Weights of a small transformer language model.
Size: 4 heads of 64, 10.4M parameters.
Architecture: LayerNorm before each block, learned positions, tied embeddings.
Each number is 128 + 32 x the weight over the matrix's rms, rounded and kept within 0 to 255. Layers, rows and columns count from 0.

# layer 5 attention query, 256x224, rms 0.119, rows 195-255, columns 0-31
[[150  79 171 153 152 102 125  98 118 113 132 107 143 110 128 136 182 147  89 109 125  94 128 129 127 180 190  59  80 148 168  84]
 [ 67 139  76 156  97 110 155  65 155  98 170 101 175 120 116 154  62 143 136 136 144 113 106 126 104 119 111  86 141 149 111 183]
 [133  96 151 139 149 105 113 128 146 120 100 117 132 118 142  91 155 126 133 114 111  84 115  96  87 146 149 158  84  95 126 172]
 [198  87 152 125 119  93 144 102 102 102  91 115 105 182 127  93 146 165 138 141 114 108 200 112 167 154 148 119 136  96 153 180]
 [ 79 124  76 173  75 181 148 167 111 178 144 126 157 156 129 169 141 117 149 120  91 126 107 139  86 159 169 104 110 165 130 127]
 [122 142 131 128 134 201 108 107 136  93 126 112  95 133 104 154 143 124 101  95 145 103 126 173 127 134 151 121 136 119 115 150]
 [ 97 141 128 141 114 116 114 113 193 153 116 162 122 102 113  97 116 118 115 149  76 128  86 122 124 127 140 159 144 184 142 142]
 [155 146 219 193 142 113 121 130 103 127 118 170 100 153 109 107 163 142  99 152 122 208 110 111 119 142 156 150 111  96 137 151]
 [174 150 176  45 128 133  48 132 140 152 102 118 124 145 140  24  77 108 126 137  96 137 148 112 107  94 134  94 106 117 125 147]
 [132 164 138 101 125 172 121 176 153  70 168  86 140  96 119 117 168  84 141  59 170 114 195  56 107 165 123 108 132 216 146 168]
 [172 125 144 186 121 130 104  95  81 165 136 121 160 128 146 144  80  94 139 149  90 108 149 185 141 103 175 116  88 187 135 182]
 [127 110 159 137 166 132 110 155 143  75 117  61  59 196  75 154 122 138  57 121 159  97 109 103 105 147  82 152 127  83 107 147]
 [ 87 151  83 128 173 172 138 114 147 146 161  96 149 126  99 133 137 116  99 132 146 124  97 115 160 135 135 107  84 133 150  79]
 [102 177  75 114 142 124 125 138 111 122  74 150 108 130 189 180 128 112 117 115 120  60 149 157 154 102 171 140 112  95 246 131]
 [125 118 189 119  88 113 127 175 114 149 102 138 130  50 136 135 138 169 146 106 152 152 128  84 115 128 125 156 186 115 100 146]
 [108 123 126 152 126 147 133 103 184 111 106 128 156  91 122  95 119 122 112 155  78 152 153 122 161 100 141 122 130 102 132  84]
 [ 65 155 116 118  88 101 174 124  77 128 129 141 165 161 149 114 116 108 100 173 100 121  96 107 152 143 138  96 129 160 132 141]
 [135 153 136 102 138 125 127 114 179 108 161 111 111 103 128 101 103 125 136  84 115  73 110 107 123 189  82 145 117 139 133 143]
 [163 105 142 152 133  91 128 104 185 115 116 113 178 131 144  99 187 205 174 122 144  83 130 145  96 103 152 133 125 171 156 175]
 [137 114  71 209 135 119  69 110 179 106 153 112 140 140 100 145 146 140 120 129 112  67 132 113 121 148 138  87 123 115  46  82]
 [190  86 136 126 123 153 112 146 163 134 180 116 139 125 182 170 137  99 171 218  94 107 184 185 162 106 140 151 109 161 131 153]
 [147 108 149 146 154 140  66 143 111 202 171 119 128 119  98 141 151 134 109 121 104 147 126 140  66 147 133 175 119 141 129 152]
 [144 160 160 117 108  91  89 186  99  97 145 117 146 117 135 160  99 106 118  96 180 167  97 111 173 125 106 122 103  82 131 126]
 [ 86 116  67 160 157  43 118 114 127 160 121  76 148  68  79 126 135 144 110 100  82 152  93 109 135 168  88 147 161 163 123 125]
 [101 135 135  93 145 138  97 139 146 125 118  61  73 145 157 130 152 150 155 145 146 118 107 143 140  80 180 130 109 113  82  97]
 [ 81 143 120 135 105 145 178  84 117 135 131 173 138 113  75 112  53 134  87 195 126 156 129  89 112  93 111 157  89 115 117  65]
 [116 151 150 156  95  89  93 181  97 104 120 129 151 168 126 152 136  39  37 137 141 136 156 167 105 142 164  86 138 151 108 151]
 [153 131 108 146 125 131 104 100 170 102 179 133 119  95  96 146 146  90 155 158 107 153 121 126 140 163 137 103 107 121 156 137]
 [132 116  88 165 123 124 127  71 120 141 140 148 162 137  94  84 114 104 120  98 165 105  95 166 115 116 129 133 129 150 172 177]
 [111 181  78 144 107 143 164 126 133 152 135 120 174 143 122 166  96 173  96 156 161 106 123 121 172  95 172  88 115  99 127 206]
 [123 140 133 122 100 160 143 142 103 142 197 154 142 128 119 211 108 111 189 168 121 108 148 106 157 157 161 130 130  26 120 146]
 [148 120 123 136 129 120 107  96 126 123 134 149 141 141 131 140 160  98 127 129 117  83 156 128 184 190 180 115 194 123 154 115]
 [171 219 104 163 168 106  62 154  81  86  77 124  94 138 159 101 111 153 122 102 114  59 103  87 110  62 161 139 100 211 132  58]
 [151 105 133 135 164 164  93 194  96 161 124 124 139  74 149  54 118 140 101 144 147 159  91 106 145 136 107 130 129 115  67 190]
 [ 65 132 156 115 154 166 130 101  95 148  84 125 126 117 149 112  95 162 121 183 140 131 147 162  86 138 125 127 162 120 125 179]
 [166 152 153 104 157 120 129 115 130 138  91 118 111 124  80 145 120 123 137 137 163  91 161 166 154 120 165 146 181 176 148  71]
 [138 153 154 131 133  88 118  82 177 112 175 169 111 193 160 109 151 127 105  83 154 151 126 126 166 131 105 116 104 141 140 110]
 [147 116 121 142  90 148 150 164 131  60  96 128  92 103 168 160 125 155  93 117 168 140  66 110  97 140  89 113  63 171 184 105]
 [131 122 164 157  98 133 115 101 117 134 132  86 126 170 167 173 153 102  83 110  92 109  96 145 134 106 126 112 140 131 182 102]
 [159 121 131 142 114 120 148 101 117  84 132 128  92 125 148  97 101 120 184 205 190 159 154 164  90  75 122 136  83 116 143 111]
 [155 109  82 112 111 114 165 189 154 107  72 142 123 126  94 163  91  61  87 147 101 174  75 165 112 104  95 125 103 130  98 161]
 [169 115 143 116 125 116 153 117 131 118 143  91 129 107 109  94 159 165 139 127 106 134 137  93 107 153 154  99 144 111 140 106]
 [160  69 108 131 114 156 179 132 130  96 116  98 118 117 158 145  93 169 162  87  88 113 154 153 157 119  73 141 108 162 175 162]
 [146 100 113 140 158 153 167 144 103 146 154 120 105 101 120 165 153 111  84  81 154 104 142 121 121 154 184 129 129 110 174  85]
 [114 173 159 143 154 119 118 148 143 188 154 110  93 188  96 152 110 118 187 157 123 139 107  77 134 119  96 135  95 131 141 128]
 [163 149 156 118 168 125 161 148 148 110 142 114 147 114 118 157 134 177  63 141 150 166 134 136 106 100 171 112 123 103 129 151]
 [136 127 158 141 117 153 168 137 140 139 101 186 122  90 131 147 110  76 114 155 170  99 114 162 126 148 117  97 120 172 112 121]
 [156 168 134 196  57 140 152 162 121 117 164 103 131 126 130 133 118 111 130  88 156 106 126 146  98 164 132 154 108 120 144 138]
 [104  98 147  51  92 144 129 187  91 129 182 136 111  98 134  67 105 134 140  94 121 159 144 167 115 144  66  95  65 112  90  88]
 [ 96 148 104 149  98 107 108 133 197 145 109 147 120  92 143  84 151 207 182 150 148 121 123 132 136 102 145 153  93 178 113  73]
 [132 120 153 116 171 136  52 148 181 112 140  75 103 176  97 156 135 150 107 142 123 133 113 173 117 102 116 110 106 149 123  96]
 [173 116 134  86  98 113  78 155  82  98 121  79 158  75 129 110 118 118  94  85 165 102 159 182 123  92 151  91 118 124 131 133]
 [ 45 128  76 108 131  94 158 122  93 105 169 182 134 137 180 148 187  86 136 124  75 125 154 118 169  94 152 123 119  92 158  96]
 [123 109 178  77  83 150 119  75  86 131  95 185  97 106 135 163 120 115 138 193  76 133 134 154 148 165  91 164 116 118 125 130]
 [141 125 188 153 113 136 129 159 102 111 132 177 111  81 117 120 108 100 111 148  70 124  97 104  62 165 131 114 146 116 140 120]
 [143 110 134 119 128 125 140 163  98 185  49 191 122 154 203 164 105  77 147 120 161 160 104  91  88  73 139 113 135 149 118 130]
 [126 121 155 150 143 138 105 199 118 171 123 158 104 147 187 154 110 119 163 165  85 136 144 144 125  98 135 166 139 160 119  66]
 [109 112 123 139 132 184 101 115 133 130 128 103 115 113  93 105 135 209  93 125 177 146 103 162 167 117 128  96  94 136 173 176]
 [103 143 156 152 112  95 142 136 112 135 150 173 131 155  89 165 140 154 106  90 110 120 153 169 153 133 135 135 160  51 138 150]
 [194 106 158 129 123 118 102 162 160 146 179 117 113 130 135  51 102  88 111 129 134 142 102  99  94  84 140 179 110 109 111 190]
 [107 134 159  81 152 192 135 158 145  92 112 113  98 178 118 125 113 117 104 130 152 119  96 154 138  74 145 105  89 127 166 139]]
# layer 5 attention key, 256x224, rms 0.118, rows 195-255, columns 0-31
[[148 128  83 159 108 138 110 162 118 179 183 138 129  93 148 123 133 149 139 131 113 170 171 119  87  99 182 181  84  55 171 117]
 [100 181 127 108 194  82 144 193 116  99 138 153 124 134  83 120 126 187 117 155 151 121  82  82 140 156 124 113 128 112  81 164]
 [ 71 106 157 183 150  98 150 131 140 127  80 158 163 145 109 111  89 141 174 134 151 121  99 121 118 140  91 113 138 142 115 138]
 [141 108  72 135  87 134 128 115  85 167 145 158 105 124 121 181  82 122  84  72 154 113  73 119 131 118  85 192 127 140  86 162]
 [147  71 104 101  96 174 169 165 117 153 155 102 148 106  92  97 137 153 152 153 146 157 149 106  68 124 134 135  95 186 194 141]
 [110 225  73  74 150 108 178 105 109 123 118 173 126 108 159 158 134  76 121  97 161 102 138 114 142 169 160  59 195 108 135 155]
 [183 115 127  74 148  60 133  98 167  98  77 105 118 164 115 133 167 168 162 113  74  80  78 126 128 106 119  89  98  90 118 178]
 [154 117 126 103 125 113  83 140 204 138 116 133 108 151 135 102 121 164  94 105 126 142 148  95 122 172 121 109 152  96 111 150]
 [145 148 128 153 132  98 185 179 111 176 154 126 121 140 115 141 207  43  95 106  92 158 128  91  74 147 109 156 179 123 168 103]
 [ 89 116 173 154 155 111 140 149 159 146 111 136 109 170  68 197 165 133 174 182 140 187 130 106 158  61 147 137 123  89 185 147]
 [127 128 141 170 124 124 163 135 118 135  86 147 113  99  96 122 104 140 108 158 106  89 133 110 133 186 128 114 136  85 106 171]
 [138 120 143  59 151 145 111  53 122 197 125 165 145 172 121 125 117 125  41 156 137  98 105 111  95 117 120 151 110 145 144 171]
 [ 92  90  94  94 144 118  65 177 131 115 118 167 147  84 120 159 185  80 175  89 110 125 152 137 129  96 112 124 111 146 102 123]
 [ 99 118 115 163 160 175 114  94  82 103 113 111 140 161 126 107  91  84 137 159  84 156 152  85 129 112  96 158 130 111 142 146]
 [139  45 148 151 151  83  93 159 176 133 104 126 216 135 157  94 111 161 179 164 159 119 155 104 115 142  94 106 103  33 116  97]
 [168 172 171 135 169 161 111 108 134 142 100  93  83  99 137  91 132 146 183 153 145 117  99 124 141 123 140 132 162 149 169 114]
 [127  81 137 104  73 133 115 116 137  88 105 149  64 116 137 153  90 138 150  60 158 146 127 176 155 153 109 158 116  65 153 193]
 [138  70 138 155 154 103 165 138 104 148 148 168 143 126 131 132 159 143 139 127 156 138 130 102 169 105 119 119 166 149 196 120]
 [ 53 136  88 189 111 145 132 139 160 182 148 130 137  87 160 169 127 147 100 115 159 209 121  92 123 154 166 120 154  88  73 148]
 [126 149 105 179 139 123 160 185 129 120 126 174 123  73 101 173 158 162  85 139 127 123 174 202 120 138 151  51  90 179  84 165]
 [ 96 112 187 131 155 110 131 147 113 199 153 104  61  96 166 119 100  84  64 140 106 131  89 137 150 132 115 137 130 121 140 121]
 [132 172 137 149  87 107 210 114 182 145  98 182 154 138 119 156  59 129 125  99  92  98 138 136 155 138 119 129 172 142 132 119]
 [ 79 124 133  77 178 110 170 121 149  95 127 108 110 114  92 136 108 134 112 118 163 181 166 119  89 103 184 129 115  94  50 151]
 [111 139 111 148 129 160 139  86 194  84 172 114 108 180 148 154 170 114 132 174 164 141 156  99 136 103  97 155 130 125 111 137]
 [106 121 107 129 125 110  97  52 143  57  90  97 129 161 156 116 158  94 125 169 144 137 144 204 187 140 134 204 144 165 174 121]
 [175 114 131 162 151  53 119 188 173 148  91  96 135 136  87  80  95 152 135 110 104 105 142  92 187 139 182 106  79 147 167 154]
 [132 123 111 168  81 145 139 137 130  94 116 108 131 125 107  97 107 115  89 109  73 146  85 116  64  64 156 136  72 166 132  78]
 [176 171 147 129 143 141 126 141 129 141  84 127 106 112 136 179 134 145 121 145 111 102  95 111 111 162 158 140 131 170 102 136]
 [116  61 108 147 122 136 105  77 102 146  73 170 100 138 146 155 174  95 113  88 132  76 123 141 157 156 100 163 158  99 109 159]
 [170  82  95 105 125 135 120 165 147 117 125  95 136 111 108 142  69 141 112 174 182 135  70 139  67 180 155  81  77 171 142 140]
 [153 171  84  93 142  43 132 170  91 112 145 119 150 143  96  94 107 168 148 104 135 135 123  75 113  46  83 121 106 164 136 142]
 [133 145  90 132 172 155  81  92 158 102 131 142 151 112  95 112 128 134  51 140 142  68 127 127 132 162 125 133 107  67 109 165]
 [136  78 106 175 111 164 206 189  57  96 165  95 108 124 124 135 151  71 138 163 100  79 172 172 119 131 170 138 167  71 180 107]
 [202 154 150  86 121 190  93  86 126  97 129 147 190 111 112 140 122 127 166 164 153  81 132  79 118 162 137 180 137 154  93 138]
 [118 168 145 137 145 141 119 181 144 126  76 110 159 109 151 141 108 134 149 150 102  89  61 146 133 129 134 105 145 148 130 116]
 [122 162  92 115 130  92 164 149 115 120 105 121 127 129 105 132 192  96 112 144 142  84 116  48 115  81 171  89 128 140 145 117]
 [145 133 181 182 147  36 104 116  91 165 151 134 133  93 142 162 158 144 121 101 118 136 129 135  87 157 153  99 132 101  90 152]
 [ 52 102 146 109 148 132  98 140  80  82 148  97  99 141 137 131 158 102 169 179 110 174 173 169  99 172 115 176 132 134 208 117]
 [110 144 153 115  93  98 101 110  58 112 135 145 126 123 169 137 172  61 153 135 117 141 173 173 113  99 112 101  89  90 146 147]
 [ 93 146 189  95 122 117 121 137  82 102  87 113  91 139 154  58 158 126  68  99 106 194 136  78 110 116 141 144 135 135 207 122]
 [151 136 170  96 113  75 161 131 141 222 143  93 199 130 127  96 100 157 174 125  93 158 117 143 111  92 125 127 101 111 123 141]
 [133 116 151 148 141 114 127 146 125 114 129 158 165  55 116 147 147 170 161  90 116 169 155 139 127 100 168 147 185 138 106  57]
 [167 153 131  98 119 138 119 142  97 141 156 134 134 127 152 114 155 128 155 156  87 159 107 152  91 147 140 147 118 155  90 112]
 [153 160 133 120 150 145 116 175 139 132  94 123 116  95 172 125  71 199 143 125 100 145 130 124 101 160  65 121 145 145 101 135]
 [171 129 109 166  92 130 119 124 102 209  99 101 167  98  99  83 141 101  88 107  88 157 108  96 115 152  90 143 138  95 157 122]
 [155  77 179  98 126 194 161 175 133 161  68 141 127 130 118 137 127  88  87 146 119 124 117 113  97  99 152 128 145 105 123 112]
 [ 85 123 103  95 129 146 138 134 111  91 128 124 113 125 157 120 132 176 152  86 148  95 154 122 150 128  94 144 110 145 174 139]
 [ 87 118 167 139 143 140 140  51  79 144  93 106  98 123 171 130  70 121 136 140 141 164 148  63 137 159 102 136  70 132 168 116]
 [ 85 117 139  65  82 114 123 144 124 108  97 156 138 132 147 105 147 130 200 133 123 169  90 105 159 185  95 154 159 105 188 126]
 [121 128 153 135  83 152 107 171 164 174 133 128 131  99 101  99 150 153  84 123 169 101  90 150 106  80 158 114  31 176 110  68]
 [138  60 107 109 135 132 115  91 128 185 140  95 175 134 163 114 199 128 160  90  84 138 156 168  87 168 108 124 124  77 155 163]
 [167 130  94 190 191 123 166 138 121  85  93 100  67 174  90 125 147 119  90 152 145 131 119 116 109  83 136 118 144 134 103  62]
 [ 95 114 191 111  60 178  21 120 195 119 200 138  98  93 133 149 113 171 147 125  79 119 110 188  72 126  93 127 168  91 117 116]
 [ 83  78 113 137 142 130 111 187 139 174  77 131 129 118 119 159 139 129  96 104 110 134 163 114 109 100  77 184  84 146 103 121]
 [115 159 120 142 135  87 112 211 137 114  88  83  92 160 118  92 122 107 151 161  69 136 127  70 109 105 101 134 100 145 204 102]
 [112 139 115 171 190 115  69 175 120  92  68  77 115 119 109  94 118 126 127 168 112 184 103 173 109 103 129 112 127 168 178  67]
 [118 126 107 102 165 138  81 168 111  68  99  45 105 134 109 148 124  70 170 194  85 101 131 105  67 107 120 115  78 185 159 103]
 [129 109 147 130 143  95 124 142 150 130 143 186 182 193 121 145 127  86 166 174  90 148 145 167 127 183 131 139 169 144 106 113]
 [147 158 101 157 137 184 135  91 129 121 114 153 119 157 142 169 142 166 144  98 147 118  83 119 133 131 107 163 122 137  87 116]
 [135 188 151 140 168  80  67 144 137 160 122 132 166  93  92  87 116  69 150 154 124 159 122 102 119 121 150 159 120 119 160 170]
 [101 112 183  87 129 159 147 139  89 165  88 124 159 115 153 139  74 155 125 161  86  84 160 114  86 140 104 114 105 100 133 167]]
# layer 5 attention value, 256x224, rms 0.102, rows 192-230, columns 0-31
[[132  70 188 147 146 145 178 159 125 115 151 117 149 149 127 126 128 111 128 128 157 105 119 149 125 107 111 130  92 127 123 166]
 [104 113 115 105 115 111 169 104 138 120 143 108 140 157 151  72 122 111 192 167 149 164 108 172 193 124 125  90 103 128 111 129]
 [108 110 186 148  89 117 138 133  97  93 138 158  51 124 123  83 185 121 185 190 157 120 118 173 134 123 100  80 168  97 133 113]
 [132 139  82 133 136  83 149 147 123 117  96 113 127 213 153 101  96 125 156 102 129 169 138  88  82 107 150 127 168 118 157 156]
 [135 158 113 122 113  70 181 148 148 144 130 125 132 131  78 115 187 113  64  92 101 140 189 104 114 100 155 132 154 171 131 157]
 [173  68 120 180 116 166 116  91 114 124 138 114 119 160 143 145 145  72 160  86 118  78 123 152 114 109 121 116  79 202  84 115]
 [132 157 128 158 123 156 118  96 144 123 154 148 114 104  31 149 141  76 148  41 116 149 152  77 146 152 164 118 109 125 116 110]
 [101 149  46 164 144  72  89  97 169 147 111 113 170 116 171 135  88 118 110 142 109 131 138 173 112 138 148 149 157 177  71 169]
 [139 168 135 135 129 133 132  95 145 169 179 149 154 134 112 143 154 104 188 113  96 119  67 129 130 143 127 145 118 130 126 127]
 [147 101 103  96  84 150 120 134 118 138 125 107 156 112 138 143 139 184 112 211 155 119 141 161 134 101 131 122 158 152 157 148]
 [131 118 130  96 138  85 132 138 152 126 104  61 141 101  96 130 170 131  61 175 138  98 138 114 113 122 123 138 135 128 199 102]
 [112 200 109 117 116 152 145  81 177 193  91 127 169 161 173 143 136 159 134 152 121 134 150 129 147  99 111 135 157 124 164 111]
 [ 87 111 182 122 121 105  85 149  97 160 179 128 126 121 123  96 118 160 195 160 119  88  85 103 143 112 156  71 192 111 114 131]
 [ 77 112 115 149 102 161  84 104 132  76 181 157 171 185 133 122 149  83 132 117 115  78  85 108 144 127 140 171 206 148  58 153]
 [144 170 130  93 194  94 163 117 138 123 138  74  60 159  97 110 187 130  90 117  97 165  78 131  94 104 147 191 121 188 197 140]
 [108 135 118 133 118 140  68 120  98  57 130 129 126 179 166 138 149 112 143 103 164 128 122 118 150 181 139 136 133  90  97 122]
 [173 121 161 178 174 167 142 137 116 147 107  50  90 127  99 131  95 108 133 101 145 139 125 150  84 115 109 125 105 137 106 108]
 [107 117 171 116 105  91 147 114 128 154  95 146 150 124 105 135  85 149 167 129 164 137 173 112 159 117 120 123 135  74 115  88]
 [142 152 136 186  82  90  66 128 131 142 131 136  77 136  97 161 151  67 155  89 159 114 191 121 146 202  96 118  74 111  95 155]
 [108  56 147 113 143 138 116 105 119 115 130 123  97 109 143 143 163 134 119 118 163 163 142 146 145 159 154 151 182  68 160 141]
 [135 123 126  74 160  96 142 148 119 119 102 161 100 145 145 153 116  55 156 136 113  84 103  83 126 178 115 147 127 149 156 170]
 [148 122 140 146  84 171 128 137 120  66 110 146 147 185 122 113 131 177 144 178 118  55 132 113 118 144 114  97 146  95 140 109]
 [143 152 129 130 186 137 122 119 142 111 180 154  93 222 112 163  94 127 115 132 142 132 119 124 150 167 128 125 138 147 100 126]
 [103 115  95 115 156 126 145 123 115 152 141 131 177 113 104 137 154 182 119 141  99  94 139 110 142 109 168 158 127 166  68 140]
 [ 70 152 142 126  74 182 131 176 108  92 152 167 156 149 120 115 113 134  97 123 125 176 171 189 166 118  63 121 138 129  92 132]
 [ 96 148 196 119 148  90 128 143 134 149 136 167 202 132 132 173 174 114 156 146 121 113 131 146 145 141 152 147  63  98 168  89]
 [163  92 152  87 154  84 126 113 127 197 115 146 132 111 176 161 174  99 134 154 127  98 170 135 136  89 141 173  86 123 109 138]
 [169 135 122 106 116 112  91 142  92  98 155 151  84 173  87  67  93 107 119 108  95 102 184  88 117 154 125 163 127 127 147 122]
 [144  86 136 140 133 148 130 175 109  82 132 153 131 134 119 122  75  98 121  68 129 114 136 138 124  80  87 116 137 128 119 145]
 [126 136 171 107 152 137  69 119 114 158 147 131 118 115  86 156 169 124  62 125 138 180 115 122  99 146  78 134 118 156 118 144]
 [128 119 118 153 103 128 126 113 136  74 130  95 155 131 182  85  99 112 171 104 129 107 137 124 133 155 146  92 116 118 173  97]
 [148  74 131 130 136 109  91 148 115 170 108 130 180 126  84  95 153  88  66 187 152 139 157  57 122 122 112 135 121 153  93 154]
 [136 178 181 181  97  95 102 168 135 158 154 123 108 138 155  65  98 127 133 129 145 133 147 130 136 118  88  79 136  79 137 119]
 [150 101 127 154 156  86 180  64 137 112 115 105 128 166 131  74 184  84 181  96 115 129 136 102  88 157 101 111 137 110 161 129]
 [123 107 123 134 207 133 120  83 166 104 110 125 183 127  99  88 202 112 107 121  97  95 108  77  88 148 147 112 125  69 142 156]
 [ 96 153 152 154 160 205 118  75 137 113  93  76  98  90  87 140 190 150 101  63 105 129 210 129 175 172  31 107 123  81 134 106]
 [128  82 120 140 119 121 109 166  95 158 152 105  90 124 161 128 150 121 143 147 115  97  75 146  86 160 107  80 128 114 102 103]
 [150  64 115  92 181 161 103 131 127 109 123  80 117 182 129 141 171 144 140 107  91 100 149  97 132 131 173 123  96  70 139  95]
 [168 116 147 123 117 138 112 140  85 111 175 117 157  90 213 167  94 183 136 115 109 114 103 137 190  86 121 102  89 117  93 164]]
# layer 5 attention output (transposed), 256x224, rms 0.0896, rows 192-230, columns 0-31
[[156 150 133 144 153  93 150 118 155 136 105 157 127 147  62 151 116 101 140  95 121 188 125  74 120 164 157 115 160 141 126 116]
 [139 116 140 119 129 105 119  59 110  88  94 140 104 118  93 103 111 165 138 118 114 127 120 160 129 207 111 170 119 198 198 132]
 [226 221 127  67 129 112 111 139 133 123 124 166 168  39 121 100 145 141  85 130 148 132 102 122 127 114 132 110 149 144 107  93]
 [105 129 115 158 151  92 105 174 170 104 167  81 130 172 119 161 126 150 156 123 124  82 172 102 186 152 137 125 143 123 107 176]
 [ 76  67 121 149  69 173 183 136  90 151 167 108 134 127 107 203 143  67 103 142 152  59 121  86 118 182 136 157 162 167 138 136]
 [104 143 121 121 124 123  94 130 150  93 121 205 204 117 153 121 128 146 111 115 125 165 135 110 120 149 188 160 136 142 115 118]
 [114 171 140 137 195 104  88 130 116 120  64 103 148 140 174 109 172 137  71 164  68  96  62  92  94  67 112 109 171 130 128 119]
 [133 113 125 152 127 133 108 126 115 156 163 199 131 147 140 161 127  73 153 160 154 127  61 149 128 117 144 147 146 126 115 148]
 [117 148  68 146 118 122 113 162 123 164  52 166  85 146  73 114 138 144  82 118 134 168 198 116 127  60 145 160 137 149 136 102]
 [116 117 204 167 140 122 116 130 119 144 143 125 118  72  55  78  66 142 148 115  90 105 131 132 179 164 130 136 179 113 123 118]
 [151 111 121 145  92 172 132 116 119 147 129 167 135 115  77 140 124 167 177 153 126 142 156 112  77  61 154 140 184 138 109 123]
 [144  84 139  95 121 102 140 142 100 171 129 127  61 125 135 129 130  88 115 153 132 107 124 138 133 138 148 145 131 107 142 153]
 [164 126 155 108  99  96  86 208 119 142 112 127 113 138 213  96 138 142 133  75 159 166 102 141 114 108 114 135 110 177 110 104]
 [ 90 107  86 162 155  94  52 112 147 116 134 161  95 174 125 148 134 152 137 137 114 110  86 108  97  87 142 115  93 126 128 143]
 [166  95 156 137 118 113  95  62 191 155 123 191  88 126 171 120 142 132 127  95  78 135  97 124 171 191 152  84 153  95  62  90]
 [156 135  88 116 211  91 119 155 129 164 152  89 165 197 148 100 164  98  93 174 111 102  73 187 122 156 145 195 133 142 126 110]
 [106 142 126 133  86 136 120 175 100 146 121 161 149 126 104  90  95 186 134 125  74 161 156 111 117 161  96 106 133  96 206  86]
 [114  85 145 152 100 164 145 117 118 120 162  79 132  99 170 150 142 130  78 166 155 149 113 123 142 139 141  40  82 169 224 165]
 [183 156  93  54 126 126 138 161 110 183 125 104 189  89 173 118 134 153  53 104 169 187 119 141 116 136 153 128 140 103 116 125]
 [160 139 110 176 126 101  81 115 101 143 105  76 153 117 133 163 129 155  84 117 123 128 133 145  84 106 189 114  73 144  59 127]
 [181 121 117 137 198 119 164 126 155 130  92  95  93 181 108 177 154 156  70 145 172  82  69 155 119  95 136 130 146 125 131  70]
 [135 140 157 113 124  87 155  90 101 166 140  86 129 103  93 164 121 123 124 138 180 145  72 149 154 143 122 151 112 116 106 104]
 [146  86 133 130  99  13 128 146 100 158  87 168 101  84 135 136 147 139 108  88 116 117 132 153 132  96 108 113  99 192 115  83]
 [166  89 157 137 116 144 162  97 120 149 173 156  72 106 121 113 195 141 171 164 124 140 144 107 103 179 108 146 177 139 156 192]
 [107 119 117 179 147 117 123 126 151  82 122  87  79  61 125 115 114 104 133 142 108  99  69 121 100  60 147 121  85 169 138 108]
 [141 109 108  97  42 197 134 141  76 172  77 105  93 182 139 168 122  94 103  74 132 159 110 144 119 116 128 148 132 139 156 145]
 [130 130 112 178  87 115 157 121 114 113 131 144 116 158 109 178  99 126 121  97 128 105 156 129 160 122 121  62 107 187 136 108]
 [105 176  98 124 186 137  85 155 134 149 135  48 148 190 130 129 154 160 111 114  91 104  92  65  83 125 134 114 159 131 108  86]
 [ 80 162 137 116 193 146 120 108 127 115 110 128 114 121 105 108  63 123 150 156  88 123  99 120 131 132 111 141 120  71  85 119]
 [176 109 118 133 171 153 167  66 146 170  84 147 165 114 150 137 150 113 173 182  78 148 123 112 123 143  65  88 160  81 175 130]
 [119 168 146 130 127 113 109 162  68 150 158  68 132 113 135 107  99 136 130 155 157  65 123 113 160 132 146 166 149 137  64  83]
 [162 156 101 205 127 124 181  67  56 114 153 103 136 144 141 149 111 134  87 168 129  54  92 142 119  70 134 118 173 115 143 141]
 [104 131 104 102 121 137 108 164 112 147 149 222 132 142 138  68  95  75 106 101 103 168 158 107 153 142 149 150 130 101  92 140]
 [153 173 140 144 140 153 107 132 147 168 107 126 109 127 185 187 122 131 114 143 185 109 115 130 149 181 113  76 173 157 155 121]
 [139 146 116 103 175 101  99 108 152 116 165  85 126 176  94 159 123  39 101  70 137 149  91 114 142 164 148 124 185 114  72  95]
 [127 111  92  81 153 141 122 110 117 115 114 116  92 127 134  43  99 117  60  66 113 100 141  82 121 145 126  95 146 162 147  96]
 [118 119 116  67 151 133  68  85 169 150  72 181 117 166 146 129 140  89 123 156 155 122  78 124 167 126  83 121 123 106 100 121]
 [150 149  86  80 137 102 155 151 152 118 102 113  91  58  93 100  64 113  71 114 150 100  81 102 162 169 107  80 125 170 115 149]
 [113 166 125 123 112 132 140 145 154  95  62 184 124 159 154  41  97 172 154 128 197 168 133 166  70 128  57 126  76 217 139 156]]